config.toml
optimizer = "adamw"
grad_clip = 1.0
steps = 4592
Each number is 128 + 32 x the weight over the matrix's rms, rounded and kept within 0 to 255. Layers, rows and columns count from 0. Numbers have three digits each.

# layer 9 MLP up, 1024x256, rms 0.1, rows 1017-1023, columns 0-255
170159106130148121150111095151128123118141123122152135132108129140100141151104104140132069113169083131094094135075135108128120087165125093120122240106165136101165172075092134118118113074105145200172041126134131130152086071147141089104106132111226151184163162112133143098179149162135161109200124124092104116138142091117114049099178095054112110144123094094104084142119130153170073154121142151157175176153164133132147155101122158080174141161124067110170137124104080171162106103052143087127158138169164150125117135135138136136094141132078090138128126130137104134110150073072115081106129185151107164145143142108105157166169091138148115155140107195152029107155088126159114115118140138157099079124142148166159135117133139148073163127075090138179153127118113162126177112129166
122074140145167148173111157163130119168188084116095156096192111105147121140143156122177161100119134188148146143164137105158100111225116093137124140124113139136119116136146109083124080144112134088165094157137137123090180093105125141115143064072117151143130098148154126072107095116076141155105092155142113156139140080181107112167143092135156153142066116169089132223124120093128099116164121121155157167105152161103153092096145110162122089151127145125071063188106142077083182152105109099167139135146176135172136151138149174120131124182075115121119106093133105102159151116099156119118098110131110204133172152166073085127177084127114115105103060151138104113128118106153121138085183134110135145167146088103158093103151168139084127128155071124155093131113159163091128130128093
141132117179124121155149165130140140175064077161134126133135105111167074074233081171090083160131145146056177171104151160150102073132126105132129131077173128148081128151094080104181079106132111162183109090197129217096207144072123101136096117120150158133111139140198151078106138146185217158142114146134169200185164099042202122237197187133163137089095118065142152084087121078115173145113142164167183112092184117136147177113083167184124175095119132181071053140118122180142140098084087172170058129180100076099075133118095162134128137159070161147169116104114109155142120076162176081065136060195066189170153080179100037156123103134126113157091113162118112189138063148166056185164161102160119088105155166100128115068114113151155113137150159052120210089090158089011172103109100
151119114161130127135119136143136153141124108125112116105162106154144119113142113152125115115124130143129128121136119108124154132133109150147131131124141132125138160119133138130092148105146127145126129129144118134121117119112116114153122138104128142128103132151141152128153138123140147103138089106120128146098134137091103126147127109145170131106154111101101103165113115140151108092103135119132133140098153149109136137141125135122162118107129129129139124128121130144138146096122134139140120131158152093121148125135118125173108119133124102120130112117099130125136123102105120070095114139104112140112094098145110123135132131134122112110152107113137119128152108104141134127110127119150132090141146124127165124093117116158105105126112141098150148115106143163097119126153114
091061122168141154125116131177123088170155161137086113044163152110134076079184133132124116108130125109144141110130133076150084128143114136101133175103126133147185181156125128120150121150138102149130139114066090182087134146122169093105110087126202103130140113161178130175188118165090101061149091149199047111110089091152098067151173143162133153123092134149104095178118094124142115098116080101169148219112198143132193087139108099096082100136174113143157151130070093094084117102103146176080073148128117059138196126144118143155151083095083100111121109121151077115148170104097132117105126139157097169137101152109130153146181149119168010125179160142142141088149115162130104144142122063123080140114172163140176148107148157165075176033135076080119111109106096202158092114155126
120041096152154131147121141159187110149164091113156086121156063135103149128156197147189145119118174208150160097058083148147151188172065147132131115143199092064140107104107186110163135108062139118148113101169136122141159135159107156110133084076120145056087206182140123088096110112066160148106009131192144136139168130150097146180165108062139109147138072103136107146000144172162163127102125196100157113144136153097186126154115100145188158101104121196150126204162156127152113107120158113171134120132139185107073149102127146098167100086058095085197130096079136162101162145121105105112157137176071162112092078183105148100109131066178118123121069158181132109124136101137132158086142053123192089172112094085115161074146152116151115144139113136143117102100097148158120101188114
123122119186123092120085136147123138080154108131129098134120101112177160133169126134118104118096145148133101134120133121107131131150105112147144132103161143087180179121137116157157125116099139130173115108132117148126122104119106046129157107147171123148130163149167136127137148168150119075147122124103097122149140164126125131140125127084142127082142099160093087152088141134148118108150095126139167137105159098072118103115166120133176091104095158180134136104147138138112167133117113149134123142131188132138097119127138108124154120128101088146131144088113123174095144123108166091099133106079145168084145064156095166106108113156138127114169095124106135128182055155151108096109136082139119126117122118113133144110137134165125090156146141131178131120148143143117118142154150
# layer 9 MLP down (transposed), 1024x256, rms 0.0927, rows 1017-1023, columns 0-255
109102101157106141182120099149121080197158114077159161143144155083129127055106144110140127126110102145121096144071115102117124221138168160104084123114126069138116079163095128128169156082115155098158178111147169124127096159148084174111108141155109159130128128123132172124153028120053124109094200062114142110127143127116120145128138124121129092092091181115119148102171095134115121138104125125131127110156091120128117160099096133134136172125062118083113139084107202100133089126124132135101120186190119092163189094130159104114117170153161082109088141148122069115126075109089084124095143131135129090134120205087151144102068124069138140162117188137108151157115166177132139062107154204100102156042087130127087129143079096166110130137176128121115106162123171129203088081162136
079139136117111124190069098167203138126151122138102176090098130106132153140147130094146130147143071115137140176114155159159144120098127108139087156191147165111132102121116140153165116162161191093158138070082132150125106076151126182141118155131061131100146122111151104097180187149166070118151142091104125135102096071105146152125110124182104095156140117158146130080092147138143169122101132159171113144084110109131068141131098072147053130125116136117106086113125142166165147111074102059133161134106125098194087107136116209099179106132159149130106103165107173156179118111141092159159166136171140146147108152175139171111104116137212147107147091126119221139146140137128139120152212146116180130119057113168079136151136164103185127149059118087065139155083059064160114122107087
080101147091090120103141153103164175135136132160094161152161150132172140145109159204102105140177136152141197136150117137171048078130049133028131081121143115212100153146170104150102118154129062147174137106068134126169107000129070050117099148120096159190073134123165160103117141045167085122068047138156186170113177073115105219133098128114151082034123111150169106104058201103147097167177137151128102102177137206145093075118182135104178152167148189172104149167119128156111070130101162126181205116074116060097054090122129115161086166106138143196140127136157121179112208090091179113138152136106103234049121096177151125121159110195119144121119146126082107146003071112213066213129134145085204151080160164094123127111135128110119168152106107114118180158168164078111129106118106
113125122118138126117125109123109112142126104137137126153129133142128133131117122128119118131131137136109141138163145123134128127150130149136119132124148144093120168110129108138158116115123108162125141122135151152141117137116114135132121131137127130170119094154130114139134129130120136124137127122143132143104129105100091151103113125120125138107160100148134151133144126098134107096112156103104123127119127156130152129129124107113176134157157141134128128131129104131125131130123124129145149114122119132162139129141142134141102118123127147141102109136117114129133136136154121115126124137121120160141129120157149129133122122137125127140112111126137139117156129120135113122129124120124125128140136135145115129112112119122122132106118119152126128117131136118114103106122133
147176179159098088118149100191168155135189151115147104128057142132140180087139158158163118116146175078131093211133090064085125084139185094095098115120108124169085145166093124120106098126120129100136151082181132075196091199078085148078145119197104117136152144092207117161076181148166141079121131122073174134126104069121085233145158113138118143105143140132100136094071119127175107122180083150123080129159168201145094140154085190171165232161110154139103095141130167143099117094098164100088071138145077135098186047080131153100129127106132206144131140126167090109105130122132122108158124111140178150125134153111158142156153171128075152034168150143124160116134073151186073175157155146104162217103153178130161146161069142142174149147106090145182125190078128148111086102106122
089086138055160180071120164196177031145121087147108135076066142133165126141108167153153063147123108087100161081128075171229155163123167122088132153172079075115165152135055130097154168157126147206148074110100112155099208121144123167146184125135108035111121135177154111148048110135072167105119102085102229063072201075088162094214168118125130110121142145114064130100107133118115182092115090126115212070153125119127092142145176100136044116081102124093184108160146099080125173143095154168153146158128195148133163106145149177159171167116092151165165148195141129107146079130089140170178120160118133170071103155121124098122163154164035136112180085089112132115095094066087116090124138071158193119135155099154180101164077093083123097103141118170131119160163110110126072078128193
098144140133103119145156157130140131159056128155106152124118101108161119103147144105145114123081132160118112172141152124182109108139141148107105105135136096115147093134104150132079153106136095126130125154121099136102133179114173164125110153149120114102119105119137136139150127132146124129084124100139080119148112139171190123098136109173136098101128141122091132107151121120106117148104104155116130144143161114152131121092132082123108089112118146119138196147106185117089103116128122119116161151132117145167112117098104118155100116177070126104145153142143144124150150113143178124112148138102128099120128111125130111121133157119171090095094068133146149112185143104117152100143122104111141108160119123132123120184126128147121110153152117079126104134141135135113132155151172